Each number is 50 + 15 x the weight over the matrix's rms, rounded and kept within 0 to 99. Layers, rows and columns count from 0.

# up: layer 4 MLP up, 512x128, rms 0.22, rows 151-203, columns 64-127
# down: layer 4 MLP down (transposed), 512x128, rms 0.182, rows 151-202, columns 64-127
up151:36 50 33 25 58 53 43 34 38 72 56 36 40 57 50 55 26 50 51 69 43 27 60 26 34 53 21 33 67 49 51 51 60 41 67 42 43 63 63 75 65 63 26 58 55 37 51 54 66 49 36 72 55 37 60 42 71 53 43 57 61 41 62 48
down151:53 47 53 59 78 54 61 58 51 46 51 36 68 76 35 34 50 28 59 56 50 36 25 53 52 58 44 41 64 60 60 58 44 76 43 45 68 36 47 61 58 58 69 75 61 41 57 24 76 56 57 60 43 48 40 46 65 31 41 45 29 46 70 42
up152:40 23 48 43 46 66 62 76 24 59 56 61 40 58 48 31 69 92 41 79 41 19 60 45 66 76 44 64 37 62 16 24 48 38 51 53 64 38 41 46 61 57 44 33 54 46 41 42 85 20 50 52 56 49 56 47 51 46 48 49 73 35 60 59
down152:45 37 45 42 68 32 42 42 33 87 91 44 38 64 38 55 45 56 50 51 53 47 52 61 42 34 60 21 37 60 45 58 60 29 43 93 45 53 35 50 51 52 39 50 52 60 59 47 42 63 47 88 59 70 58 49 48 49 35 56 64 69 16 65
up153:57 78 20 46 36 73 47 63 77 60 74 48 70 37 30 64 20 62 63 22 56 52 18 57 87 34 59 23 37 53 53 43 46 57 43 31 38 65 19 69 35 39 43 40 47 48 63 50 52 41 31 41 51 63 30 73 71 36 54 70 37 18 48 44
down153:72 42 45 55 44 73 35 60 38 35 59 48 60 69 43 33 20 89 62 62 65 30 57 52 62 55 47 66 26 69 52 61 79 32 53 49 41 47 36 74 62 37 71 63 36 49 88 53 45 22 41 26 43 51 52 93 56 86 45 70 52 17 41 80
up154:73 58 27 64 63 60 69 42 14 33 52 76 22 49 15 66 21 47 44 60 79 50 88 46 49 50 48 56 34 47 22 36 59 57 52 55 74 54 53 27 54 67 37 59 55 37 53 50 38 62 44 12 24 25 30 42 35 57 41 33 31 94 58 47
down154:54 54 71 76 26 58 48 67 37 03 33 65 21 61 61 27 47 46 41 66 54 31 66 48 72 47 29 42 73 44 48 51 15 32 64 46 49 60 80 25 27 55 23 74 75 72 52 52 73 54 32 36 59 51 46 14 76 60 69 19 55 50 45 38
up155:39 60 61 46 26 45 42 67 75 45 59 51 48 42 67 48 35 51 57 64 53 66 48 42 55 69 42 47 65 61 77 53 76 45 43 66 50 63 40 38 39 65 54 58 71 19 56 58 42 32 37 28 45 46 48 61 64 21 33 38 26 63 78 49
down155:53 50 48 53 72 52 44 25 54 73 64 37 35 50 54 51 55 60 71 72 49 47 52 50 46 43 68 55 29 58 56 45 25 71 54 37 60 43 68 83 42 69 52 39 53 54 32 46 36 56 50 68 82 61 48 64 49 54 52 50 64 44 55 48
up156:37 60 64 57 31 54 45 50 37 54 43 81 18 79 37 74 43 53 39 49 67 25 49 41 67 46 68 52 50 54 61 72 24 36 62 40 60 76 53 48 18 49 47 52 66 35 46 60 56 53 76 70 65 31 38 37 55 33 18 62 60 61 54 57
down156:34 23 69 80 31 55 69 47 41 60 38 51 40 67 48 64 73 23 53 23 54 58 57 78 42 34 83 44 27 80 39 53 28 37 94 57 33 24 42 59 33 52 55 45 41 50 24 65 46 60 62 61 51 32 54 75 32 40 49 70 61 61 45 30
up157:40 45 42 32 47 49 43 37 51 38 62 57 51 46 53 35 67 56 19 77 63 47 42 36 71 53 40 41 47 30 63 61 68 38 46 44 64 77 46 60 34 40 34 64 58 41 39 83 74 38 06 48 48 41 54 33 71 29 30 38 55 34 63 44
down157:69 92 67 64 57 49 55 34 63 41 59 54 53 60 64 43 66 52 62 56 55 47 51 74 64 35 44 60 61 67 18 40 59 65 31 55 62 58 39 41 44 48 69 55 44 59 49 47 53 55 41 37 43 28 52 60 50 53 68 47 53 50 41 60
up158:77 66 51 57 35 46 60 31 47 60 72 47 55 66 28 65 47 46 45 47 43 32 45 29 25 45 68 56 59 46 56 59 48 42 38 49 44 79 78 69 35 79 55 25 39 35 54 59 43 49 20 61 40 31 75 42 56 87 33 51 73 44 31 48
down158:47 89 45 48 64 52 41 48 78 68 55 41 19 87 74 46 63 36 78 52 50 70 61 57 41 57 47 36 57 75 46 58 73 54 66 25 47 30 46 50 53 58 54 84 56 43 54 77 28 63 54 37 38 50 68 37 52 49 36 79 52 26 40 50
up159:23 48 56 65 48 55 56 34 48 53 65 38 65 30 05 67 75 54 33 48 48 32 65 64 57 60 62 42 77 38 58 35 49 53 46 66 61 75 69 50 43 44 30 53 73 49 32 52 49 40 47 82 64 54 53 39 68 47 42 53 71 54 54 52
down159:67 29 61 62 36 31 40 31 57 52 55 53 39 25 65 54 65 34 48 61 23 40 47 48 57 45 54 78 68 59 35 59 55 39 61 55 69 58 71 27 42 41 50 40 51 69 36 50 34 37 46 69 51 51 63 58 65 66 52 62 71 41 39 50
up160:38 74 51 40 64 39 24 32 44 25 59 79 40 53 37 48 42 47 27 56 73 74 44 35 49 56 46 28 46 49 43 47 55 72 65 51 71 59 33 25 64 51 77 44 35 20 40 45 37 52 71 47 53 21 70 50 32 48 48 56 54 42 54 79
down160:41 69 46 60 31 56 59 41 52 37 50 27 54 57 58 35 58 48 47 52 59 55 33 33 40 62 73 55 61 44 51 46 24 48 49 47 64 46 35 66 39 57 30 32 57 63 44 32 41 81 74 70 23 69 28 69 61 61 50 45 28 50 48 27
up161:19 34 41 60 43 61 49 48 46 45 60 40 74 44 65 63 44 66 29 62 57 72 57 33 46 49 35 48 37 38 36 46 30 42 36 72 58 39 70 51 32 40 64 43 54 41 55 61 44 42 56 68 55 59 58 29 43 73 53 51 48 44 51 45
down161:49 36 51 63 30 58 48 54 59 51 63 56 62 65 50 53 48 44 41 32 60 43 47 46 53 47 46 25 55 33 42 59 47 63 26 51 43 73 48 42 59 38 45 41 35 40 30 54 47 65 41 40 19 47 44 36 50 57 44 40 43 69 48 64
up162:64 48 57 28 45 53 58 62 40 56 44 34 43 47 73 57 24 49 43 50 40 47 91 22 59 71 73 78 70 59 47 57 40 41 31 52 58 48 48 62 33 54 24 17 39 50 44 59 65 73 51 35 65 44 43 37 44 61 52 57 46 71 81 31
down162:46 57 44 36 50 50 33 81 40 48 62 40 33 51 38 51 32 41 75 55 37 49 66 19 45 71 94 50 53 40 27 72 72 62 68 37 72 37 51 46 00 75 40 37 16 39 52 68 56 47 60 44 67 26 52 63 41 42 45 76 62 50 48 42
up163:55 46 26 31 22 48 50 51 79 63 40 51 55 51 58 40 48 16 75 52 65 38 45 26 53 51 54 57 59 61 39 46 57 57 28 58 50 86 53 64 34 57 78 57 50 27 49 50 54 22 31 64 40 29 47 67 37 32 28 47 56 53 69 58
down163:41 45 70 41 58 46 32 58 60 59 57 57 50 58 38 60 68 47 46 53 61 45 40 45 16 62 66 55 75 57 55 60 30 46 45 47 57 37 52 55 69 48 69 37 32 67 66 52 75 58 54 38 56 23 64 60 53 37 57 54 59 34 14 57
up164:43 77 67 22 66 55 50 32 42 46 55 67 41 68 52 36 25 35 57 52 33 31 47 64 49 63 62 59 45 46 50 47 41 76 52 40 52 25 59 21 70 39 69 61 63 10 51 44 61 49 33 33 61 51 84 60 36 43 44 51 63 50 71 28
down164:42 28 45 77 42 48 43 42 39 57 64 20 38 53 87 44 57 90 49 68 49 68 50 51 57 28 64 52 76 58 55 78 37 50 50 54 41 50 50 68 40 84 44 67 38 56 53 62 41 51 46 72 53 51 31 62 61 47 69 38 62 58 78 29
up165:83 52 61 43 33 82 63 42 46 43 59 54 52 83 44 34 24 59 57 39 27 73 52 46 31 65 57 28 67 39 28 29 55 50 33 67 63 70 46 48 13 65 44 63 56 42 45 52 62 47 70 68 42 27 54 73 50 48 29 51 32 33 25 44
down165:81 39 25 69 55 90 72 99 54 51 61 27 34 40 43 33 59 52 42 58 40 24 66 50 42 30 41 59 67 65 20 41 25 47 71 37 70 47 53 96 32 83 15 60 74 56 50 61 66 51 33 53 16 48 22 45 38 87 56 47 39 50 52 59
up166:51 33 40 48 55 40 55 50 53 66 49 62 54 36 45 53 30 40 69 56 58 32 79 47 39 29 40 15 50 48 54 52 45 39 44 46 31 49 44 22 26 57 71 26 63 48 29 45 20 50 80 45 49 66 50 51 49 30 68 48 24 43 50 56
down166:60 47 68 60 44 64 61 47 56 32 67 58 55 54 51 40 38 50 69 30 34 34 42 56 55 53 47 33 72 75 53 55 31 23 58 40 46 47 33 44 62 55 45 79 37 66 25 55 35 33 57 66 35 58 49 66 58 57 29 64 72 34 57 48
up167:58 51 61 25 50 63 37 47 16 27 58 62 49 58 54 61 54 21 58 53 64 46 37 56 44 70 50 35 59 68 37 55 46 75 28 59 35 52 45 64 49 68 45 49 38 33 50 51 41 47 83 24 35 45 49 62 66 65 45 56 34 32 92 43
down167:46 26 72 75 25 54 26 56 53 58 39 40 55 50 35 73 64 30 33 58 40 59 55 33 69 82 41 45 52 70 68 71 69 45 51 68 52 52 89 48 41 38 39 50 49 64 44 38 63 27 40 40 52 89 57 81 79 44 56 35 58 37 55 40
up168:56 58 46 40 54 58 70 30 49 47 61 53 50 49 20 36 35 65 41 54 80 55 51 56 49 47 34 32 54 59 36 76 69 55 54 37 56 90 38 46 76 99 62 49 36 56 60 27 26 34 30 54 32 81 52 43 75 63 51 70 73 44 68 44
down168:59 24 68 45 33 38 46 23 54 41 47 61 66 48 60 36 52 57 55 43 12 30 35 45 47 19 48 58 66 61 63 55 51 17 61 37 56 54 29 42 58 59 39 51 21 56 33 75 46 45 42 49 14 54 47 50 75 50 55 52 72 65 81 55
up169:29 47 25 57 69 53 69 51 76 68 24 71 47 32 58 40 69 53 45 37 65 60 57 58 60 37 57 20 48 63 21 77 77 57 39 60 28 59 37 48 49 36 40 65 63 37 58 36 50 36 30 58 64 53 22 53 35 51 36 46 46 57 20 55
down169:38 46 38 60 49 35 57 58 31 55 54 43 45 20 49 48 40 49 45 56 28 65 71 53 34 40 41 57 37 42 52 41 48 74 42 51 54 25 50 60 47 59 28 62 74 27 60 64 39 59 59 35 31 68 71 88 41 53 36 70 48 59 57 40
up170:28 25 69 65 81 62 56 48 05 83 63 60 38 33 55 56 58 27 51 86 44 19 71 15 87 35 49 67 53 52 52 60 43 27 44 40 40 55 67 66 85 26 38 76 32 43 82 59 42 60 50 34 47 45 53 49 32 49 60 43 57 38 34 40
down170:47 67 39 24 53 52 71 58 67 70 86 89 44 56 83 50 44 66 62 53 39 61 69 24 61 31 67 54 46 45 49 54 22 25 48 57 37 22 54 58 41 40 99 47 45 59 48 62 33 36 36 51 40 48 54 44 51 32 44 99 52 38 46 72
up171:51 20 38 64 71 51 33 59 57 44 43 64 58 27 67 54 35 53 16 34 77 79 32 24 65 53 72 34 40 41 54 81 37 38 43 51 24 38 51 46 44 49 55 42 51 55 62 75 45 44 48 53 39 45 34 42 41 47 54 73 53 49 68 61
down171:52 29 50 45 49 59 47 92 31 35 47 67 31 32 62 44 50 57 44 52 42 61 35 62 43 41 61 60 47 44 54 53 52 45 32 48 28 54 32 83 60 67 30 58 36 56 42 60 63 54 26 43 47 59 29 02 63 69 41 55 43 68 57 42
up172:53 58 61 77 42 59 37 37 54 43 99 40 34 74 65 23 40 60 42 57 57 73 65 59 44 58 57 51 68 52 28 66 70 68 48 30 60 62 60 44 44 44 53 51 62 48 46 37 64 42 46 36 64 24 30 51 30 68 52 53 45 37 35 37
down172:18 74 59 53 35 53 46 38 74 19 35 38 66 37 68 36 27 62 23 49 29 36 50 40 76 43 43 34 63 31 50 69 72 54 48 63 45 41 50 80 53 50 32 69 60 42 49 46 53 52 45 43 48 56 31 31 42 43 76 48 58 46 13 54
up173:33 33 48 46 48 77 65 32 63 13 56 72 39 53 55 55 50 29 46 54 51 31 63 67 44 77 52 35 63 36 30 59 33 37 35 52 25 68 59 76 32 42 74 69 22 44 48 56 21 27 59 37 30 48 50 56 49 57 56 65 57 30 65 58
down173:44 34 49 38 44 61 16 44 52 47 18 33 50 44 35 52 32 24 32 13 23 47 60 52 58 59 59 50 35 46 45 84 65 51 53 55 61 26 36 60 62 36 57 64 05 50 65 40 43 33 38 41 21 65 62 52 40 59 49 38 50 35 67 36
up174:34 47 47 79 75 75 33 74 53 59 53 41 47 35 20 70 49 48 59 40 79 61 76 38 64 71 20 29 56 46 47 68 44 40 48 48 12 50 71 45 16 54 46 00 53 51 45 61 48 51 50 54 38 60 34 54 45 65 34 67 45 63 57 49
down174:40 50 49 62 42 26 63 60 42 50 44 47 36 31 48 53 53 48 55 64 42 62 69 55 48 46 46 65 46 45 30 32 62 49 67 47 47 49 49 55 43 62 47 66 67 46 38 55 47 65 53 39 39 65 68 99 31 67 43 52 48 54 59 63
up175:46 45 51 46 48 29 57 15 41 53 43 58 66 53 42 72 51 57 38 46 77 56 42 66 69 35 53 73 80 67 54 16 49 41 53 27 77 61 95 53 77 45 42 50 55 79 58 63 66 41 23 35 32 67 44 55 51 47 65 61 64 44 41 59
down175:94 33 60 63 32 61 58 60 77 36 60 33 57 35 05 64 33 30 44 32 47 65 45 44 52 69 25 47 22 56 35 21 43 82 56 44 46 71 48 56 55 25 55 59 33 61 55 50 57 55 52 51 30 63 61 86 54 46 56 52 67 51 90 43
up176:66 73 30 49 54 40 16 63 44 67 60 46 30 81 78 62 40 45 73 51 37 54 51 62 27 57 52 59 79 66 52 38 53 67 52 79 64 57 58 46 67 51 16 57 60 60 69 59 65 52 43 47 40 45 55 61 30 49 15 47 30 44 28 70
down176:43 35 57 57 42 26 43 42 46 47 49 56 55 82 68 47 45 79 36 36 37 43 76 60 50 58 48 67 40 34 65 53 43 15 49 68 64 40 26 62 47 61 48 62 78 44 44 64 44 56 43 64 52 59 79 97 40 64 68 64 68 24 34 51
up177:47 57 29 49 28 56 53 40 49 45 48 44 53 33 21 44 45 48 45 33 59 28 50 70 64 43 64 59 40 78 45 26 59 33 45 56 53 54 48 20 38 67 74 58 55 48 68 61 60 52 54 53 40 69 77 42 51 52 99 46 66 21 32 31
down177:44 55 39 48 40 56 38 46 48 30 70 41 51 50 43 54 31 30 78 29 58 42 46 54 47 47 55 54 75 38 44 63 39 44 31 73 44 45 39 52 48 41 45 44 60 82 59 36 63 51 25 42 42 76 85 33 55 67 44 47 37 37 35 43
up178:62 61 51 48 40 53 33 25 57 67 49 42 47 09 31 61 43 58 38 34 66 30 58 46 54 44 63 43 33 80 35 69 54 17 43 55 47 36 62 42 59 68 44 62 29 47 51 73 49 40 71 50 51 34 23 40 46 59 77 29 46 64 38 28
down178:44 41 55 45 44 63 55 52 46 34 57 48 43 85 43 67 56 35 42 55 63 31 66 54 34 83 50 53 52 78 63 84 75 58 59 48 88 61 44 36 55 40 24 74 51 31 58 44 76 57 28 59 53 66 50 43 75 70 67 42 51 63 46 64
up179:31 51 53 47 62 30 38 21 71 65 39 54 38 65 32 37 47 68 34 38 44 50 24 54 52 25 62 36 47 53 62 65 54 59 51 25 43 55 43 31 34 67 82 37 48 24 69 36 32 72 48 74 69 51 49 51 31 64 43 54 54 61 25 56
down179:85 44 49 44 42 30 51 48 39 26 44 53 46 70 34 49 51 74 64 31 58 28 45 67 40 82 54 54 47 33 57 65 50 54 59 57 27 71 58 66 45 41 45 56 51 52 52 46 66 18 21 50 49 50 31 37 65 60 55 28 49 80 39 32
up180:25 87 55 49 74 44 39 43 36 47 26 67 13 53 78 36 37 80 66 38 59 37 52 53 59 62 55 66 71 64 73 62 46 41 52 61 50 51 42 49 46 65 59 52 28 36 66 53 71 36 56 20 51 57 51 45 61 57 62 14 82 34 37 53
down180:31 73 59 47 28 71 45 50 68 40 50 28 38 62 61 51 63 39 36 58 51 58 57 65 39 70 33 53 60 39 49 38 45 77 43 65 40 46 40 44 64 73 43 53 81 53 53 17 45 46 48 36 56 39 19 56 48 56 72 48 74 40 49 72
up181:40 39 75 48 39 42 73 57 60 42 68 53 81 59 41 66 40 64 52 61 69 44 68 51 65 58 21 42 57 42 27 53 54 46 40 38 33 23 59 39 38 44 58 44 25 61 48 62 32 56 44 65 56 49 44 58 31 22 51 83 82 40 36 34
down181:74 38 55 29 50 34 26 88 47 48 29 40 53 54 61 39 41 43 51 53 33 56 35 60 30 63 66 68 72 63 47 53 65 57 59 33 36 24 47 50 55 47 32 42 62 62 78 52 59 40 48 43 34 26 50 60 62 55 33 27 23 58 41 29
up182:37 25 55 48 54 69 68 31 33 53 71 48 58 41 57 50 50 97 76 35 70 37 75 47 67 66 37 59 27 63 43 19 62 59 53 36 45 25 69 32 50 52 74 40 21 33 99 83 50 47 74 59 53 48 60 38 37 49 49 45 13 39 55 45
down182:52 42 76 82 65 56 32 39 47 84 68 58 43 60 67 32 76 48 53 19 62 66 60 41 67 38 63 66 30 53 23 42 69 76 49 31 55 78 58 37 13 43 41 52 10 23 39 59 35 57 56 41 99 53 48 22 44 98 62 60 30 36 27 55
up183:47 46 43 32 58 67 54 45 47 60 22 70 77 50 37 70 42 52 68 55 56 46 68 36 34 52 28 45 45 42 54 57 39 07 40 62 29 28 62 43 74 57 43 42 48 32 60 45 57 55 51 38 45 39 53 60 28 76 59 70 62 47 39 63
down183:63 32 37 38 37 32 56 47 58 66 62 67 54 67 43 54 45 46 70 41 29 42 41 47 51 51 70 29 59 46 57 48 42 46 53 44 58 36 30 75 48 54 51 53 34 74 48 58 44 47 29 62 70 67 68 19 49 29 61 42 68 51 18 46
up184:50 67 55 52 52 55 46 44 56 40 56 54 40 41 54 39 65 69 45 82 52 70 51 65 51 61 48 29 63 50 31 36 54 50 44 43 61 25 43 50 35 54 31 67 60 45 47 68 39 16 68 48 41 41 79 41 63 77 41 37 38 53 43 26
down184:52 61 71 46 45 62 46 61 30 54 45 53 36 62 41 49 62 44 50 56 52 40 49 59 33 40 51 41 55 70 46 34 41 51 45 39 51 22 57 51 43 37 51 57 30 63 65 34 69 51 39 62 62 71 58 60 31 58 58 65 65 49 60 62
up185:55 31 64 44 49 64 46 45 43 69 55 47 51 39 53 65 43 60 49 48 62 19 64 64 63 44 55 65 50 41 29 30 53 46 55 51 46 50 53 34 63 57 29 46 62 51 58 60 54 57 45 38 56 41 44 30 45 74 49 72 36 73 25 68
down185:41 45 56 48 37 48 47 65 53 73 57 41 48 56 72 47 38 42 58 66 46 44 60 54 58 47 55 52 33 55 32 46 44 39 47 48 47 61 40 74 44 44 66 57 61 66 61 32 29 43 52 50 69 51 60 14 65 44 65 25 65 56 32 70
up186:77 60 49 68 53 23 61 36 66 70 64 34 58 32 43 66 58 61 31 32 46 54 75 36 46 53 53 41 63 65 57 57 48 35 46 76 65 54 99 57 52 29 43 38 24 46 27 78 39 43 41 50 46 51 62 47 47 53 51 67 74 42 46 75
down186:55 48 54 45 46 55 44 79 43 47 62 37 44 44 38 73 09 48 40 63 54 27 31 66 53 26 39 42 41 43 48 65 44 56 56 59 39 55 48 55 59 49 17 25 60 70 68 40 38 33 35 42 62 49 42 54 66 34 30 77 47 58 61 63
up187:66 88 19 42 62 55 44 55 55 46 47 22 29 53 30 55 48 40 75 64 66 52 57 65 31 46 20 53 40 76 61 65 75 51 54 41 41 62 68 57 61 54 24 62 63 50 69 60 40 14 37 58 40 05 33 29 25 63 50 57 30 78 40 24
down187:76 44 53 37 44 64 71 92 74 50 70 56 33 35 41 59 49 33 34 45 61 73 39 54 50 53 48 55 58 62 51 45 61 47 58 24 59 52 77 61 55 30 27 88 69 59 84 31 38 36 32 50 61 74 69 53 52 12 81 50 38 51 32 56
up188:68 46 46 56 60 34 52 48 34 73 65 56 48 49 52 41 32 46 54 54 40 64 36 87 48 35 00 47 38 65 35 51 38 79 27 60 39 41 23 42 49 56 47 46 35 41 52 50 47 36 55 45 54 42 23 52 50 81 89 60 43 80 72 21
down188:79 44 62 61 66 60 46 55 66 44 48 61 56 42 63 58 59 51 36 34 33 45 36 54 45 47 57 81 44 50 48 48 70 76 26 38 53 55 51 26 46 65 70 40 15 50 51 53 28 22 61 45 71 19 47 60 43 47 48 33 47 56 57 62
up189:55 44 35 47 56 61 36 31 51 47 55 74 37 51 63 34 36 37 37 37 38 52 74 62 69 69 57 39 57 48 37 58 54 48 52 00 55 72 45 72 46 71 54 42 88 32 43 44 53 42 59 53 26 54 47 55 43 58 49 53 12 54 29 54
down189:45 39 32 42 51 50 46 54 41 58 38 61 49 28 67 74 53 30 47 54 59 59 74 59 47 56 48 55 80 70 63 59 30 57 64 56 88 39 40 73 37 50 24 57 62 51 70 10 69 35 12 47 50 68 24 44 79 50 51 60 55 33 46 49
up190:86 62 35 55 51 57 32 27 43 47 46 65 46 39 33 77 54 59 34 63 51 41 56 42 53 54 56 55 81 98 14 68 54 40 62 45 46 48 55 53 55 39 63 55 17 69 54 78 63 50 59 64 71 59 39 50 36 66 45 68 65 36 20 58
down190:70 70 54 60 45 40 31 53 00 57 40 33 05 59 58 45 45 21 65 66 60 61 65 44 48 32 42 88 18 51 41 56 21 51 44 20 29 46 33 52 46 58 33 31 50 48 63 34 40 52 32 54 36 62 51 95 53 57 20 60 61 74 39 27
up191:50 30 49 55 38 45 50 57 45 61 57 70 63 25 29 38 35 65 40 50 83 58 75 33 54 40 54 82 62 64 68 28 74 28 46 68 46 39 86 63 48 38 65 47 73 53 68 64 44 37 45 48 50 29 54 29 80 32 51 72 68 12 51 45
down191:47 53 74 41 59 66 52 50 52 64 65 40 53 34 28 30 63 14 47 42 63 38 54 31 42 55 52 69 24 36 51 45 79 64 77 27 51 64 31 30 67 50 63 60 73 45 43 51 31 37 35 24 40 43 60 81 39 56 24 42 70 49 60 71
up192:70 49 64 42 30 37 20 63 41 55 82 47 43 45 58 49 50 62 49 58 55 45 37 33 61 48 30 95 67 27 39 61 52 42 58 52 49 57 65 41 57 42 55 32 39 42 74 53 55 40 70 70 58 36 57 50 62 41 61 53 43 53 33 39
down192:49 45 46 67 49 39 48 70 60 39 42 53 32 67 29 50 60 32 30 85 68 51 40 45 46 28 58 55 61 40 58 40 68 61 49 44 54 29 47 34 38 48 47 62 60 76 58 36 64 52 31 77 23 39 39 22 56 48 87 54 84 61 42 53
up193:54 70 55 44 44 45 44 23 85 47 49 88 46 61 36 45 32 41 42 53 60 31 98 43 43 33 42 57 60 75 33 51 49 31 50 54 44 60 53 46 65 55 48 51 54 42 58 63 63 64 36 55 56 45 37 40 49 28 76 36 00 65 38 75
down193:40 50 79 49 22 42 57 48 25 61 57 53 33 74 79 16 56 63 43 49 36 40 67 37 46 40 53 33 35 43 56 44 42 20 63 37 41 63 46 09 55 46 53 54 57 56 23 65 53 68 33 67 19 61 25 90 41 66 48 56 54 48 51 14
up194:42 42 30 55 40 38 67 56 46 47 52 57 49 43 29 65 55 31 36 43 46 75 45 48 53 64 55 49 62 52 42 49 63 58 43 50 39 59 50 57 64 44 32 38 55 55 58 50 32 36 47 65 59 40 55 39 57 47 54 49 44 53 59 30
down194:65 54 48 57 39 34 49 52 60 55 42 64 68 62 68 58 39 56 58 48 69 68 57 36 41 35 41 49 64 53 36 43 57 35 34 52 68 58 31 45 54 62 32 68 48 48 39 51 54 42 66 47 42 53 58 18 49 47 66 45 46 52 63 56
up195:86 70 49 55 45 47 20 58 27 36 43 57 43 49 64 52 32 44 53 43 50 62 20 43 48 50 33 72 44 65 56 05 42 63 56 41 18 34 40 56 37 54 80 60 44 57 86 66 48 42 55 50 68 59 28 42 51 47 33 57 51 48 80 36
down195:56 37 45 53 28 68 45 54 39 48 62 52 60 54 30 50 48 45 45 14 49 55 39 32 40 42 32 63 49 19 58 56 73 72 46 65 33 45 52 54 71 72 35 36 41 32 37 43 26 46 54 49 45 52 53 60 78 46 26 82 29 57 32 59
up196:44 63 07 61 57 24 38 50 60 40 69 44 47 45 50 66 33 42 63 16 84 60 48 55 59 31 35 25 48 60 59 79 76 47 46 44 58 83 56 50 37 52 54 38 51 42 38 45 55 55 44 41 62 75 49 59 35 49 41 60 39 59 34 60
down196:34 56 38 72 53 19 41 47 29 51 53 39 53 33 49 64 47 49 57 55 57 50 57 55 68 60 39 58 58 35 58 32 45 50 69 68 41 52 57 72 37 72 49 45 65 51 35 46 51 69 32 63 47 62 74 99 37 61 42 59 48 29 30 60
up197:46 60 40 55 60 46 49 25 60 69 62 66 40 65 47 31 74 62 60 44 61 54 36 69 36 61 52 36 56 67 51 31 53 32 33 43 40 65 64 48 63 62 56 30 30 49 21 69 63 54 65 75 58 60 54 49 55 43 28 44 45 53 28 42
down197:67 56 59 64 30 45 40 61 48 18 44 53 35 46 58 56 46 44 37 55 39 48 47 44 50 52 40 57 45 55 53 51 60 67 81 64 53 54 44 65 55 26 34 66 34 54 61 15 14 63 37 59 30 39 38 54 46 55 48 47 45 46 50 42
up198:63 54 30 31 27 76 37 28 57 59 54 67 20 42 18 56 65 69 36 72 56 69 48 33 58 05 49 42 38 73 59 25 59 71 55 36 42 55 67 29 46 40 65 60 50 54 30 36 66 27 45 25 56 38 55 25 40 41 59 49 21 75 43 08
down198:73 57 62 62 48 44 86 49 76 26 53 48 60 34 52 47 49 31 28 51 57 32 39 42 63 68 47 52 61 87 52 55 38 43 33 45 71 21 55 39 34 45 43 76 62 64 56 21 39 33 48 34 41 32 62 70 39 62 87 36 54 89 28 27
up199:16 58 35 25 68 61 37 10 61 61 57 43 33 58 62 49 43 35 62 55 44 50 58 28 63 66 52 57 55 80 33 57 70 71 26 30 50 75 41 36 56 56 42 57 24 80 30 51 65 73 69 51 57 44 40 52 32 71 64 45 67 36 35 34
down199:57 62 99 63 25 45 50 51 54 67 69 66 34 68 46 48 72 56 70 52 60 44 75 47 12 72 60 15 53 94 46 46 50 21 39 29 46 68 47 43 67 25 41 70 48 52 40 84 28 61 85 99 49 45 31 41 46 42 79 45 55 25 55 44
up200:68 47 25 65 49 49 49 53 31 33 31 49 31 50 78 46 55 67 43 45 57 21 59 44 52 55 46 52 44 63 55 41 47 57 51 36 54 35 62 58 27 87 53 36 74 40 66 75 58 47 78 36 31 47 81 49 54 47 82 57 67 68 82 44
down200:74 48 72 52 46 51 27 52 35 46 57 75 39 45 41 51 40 73 54 58 61 48 51 47 45 65 79 52 38 28 69 61 44 58 62 43 40 62 42 55 37 64 36 63 69 49 25 66 43 52 57 59 18 64 60 46 21 35 38 80 44 55 81 36
up201:71 70 22 72 36 45 29 72 31 51 63 40 94 29 66 43 49 19 36 49 49 50 64 53 41 62 64 81 36 72 41 38 51 51 66 71 48 37 48 88 34 59 58 27 73 60 57 60 54 49 36 76 23 49 54 59 44 68 45 64 61 17 54 72
down201:56 48 54 61 48 50 38 28 42 62 47 27 44 26 53 57 77 14 69 53 42 48 67 69 43 40 36 91 67 64 48 47 60 66 51 30 64 24 14 72 24 82 66 51 87 48 59 53 46 53 65 40 63 51 65 34 46 54 55 27 57 19 63 33
up202:66 46 39 17 53 30 49 74 48 28 69 49 27 90 58 58 26 72 36 65 79 28 43 40 65 65 53 41 84 50 31 59 24 53 36 58 64 38 48 29 33 83 57 56 41 50 56 79 66 74 46 45 76 46 48 52 34 38 67 49 50 78 42 77
down202:33 72 49 50 52 42 71 77 48 49 36 61 81 82 41 80 55 40 57 63 49 37 43 47 18 63 50 76 69 58 62 80 52 40 23 67 33 48 53 38 43 52 54 37 34 40 60 53 93 44 41 32 69 49 58 80 47 94 75 33 31 51 46 89
up203:49 44 33 50 61 60 47 48 61 71 82 40 55 47 57 68 51 43 51 59 52 55 54 42 49 63 58 38 52 40 34 42 52 49 69 35 46 69 46 50 68 68 37 35 45 43 64 54 51 65 24 34 47 25 57 50 49 40 46 49 55 53 49 38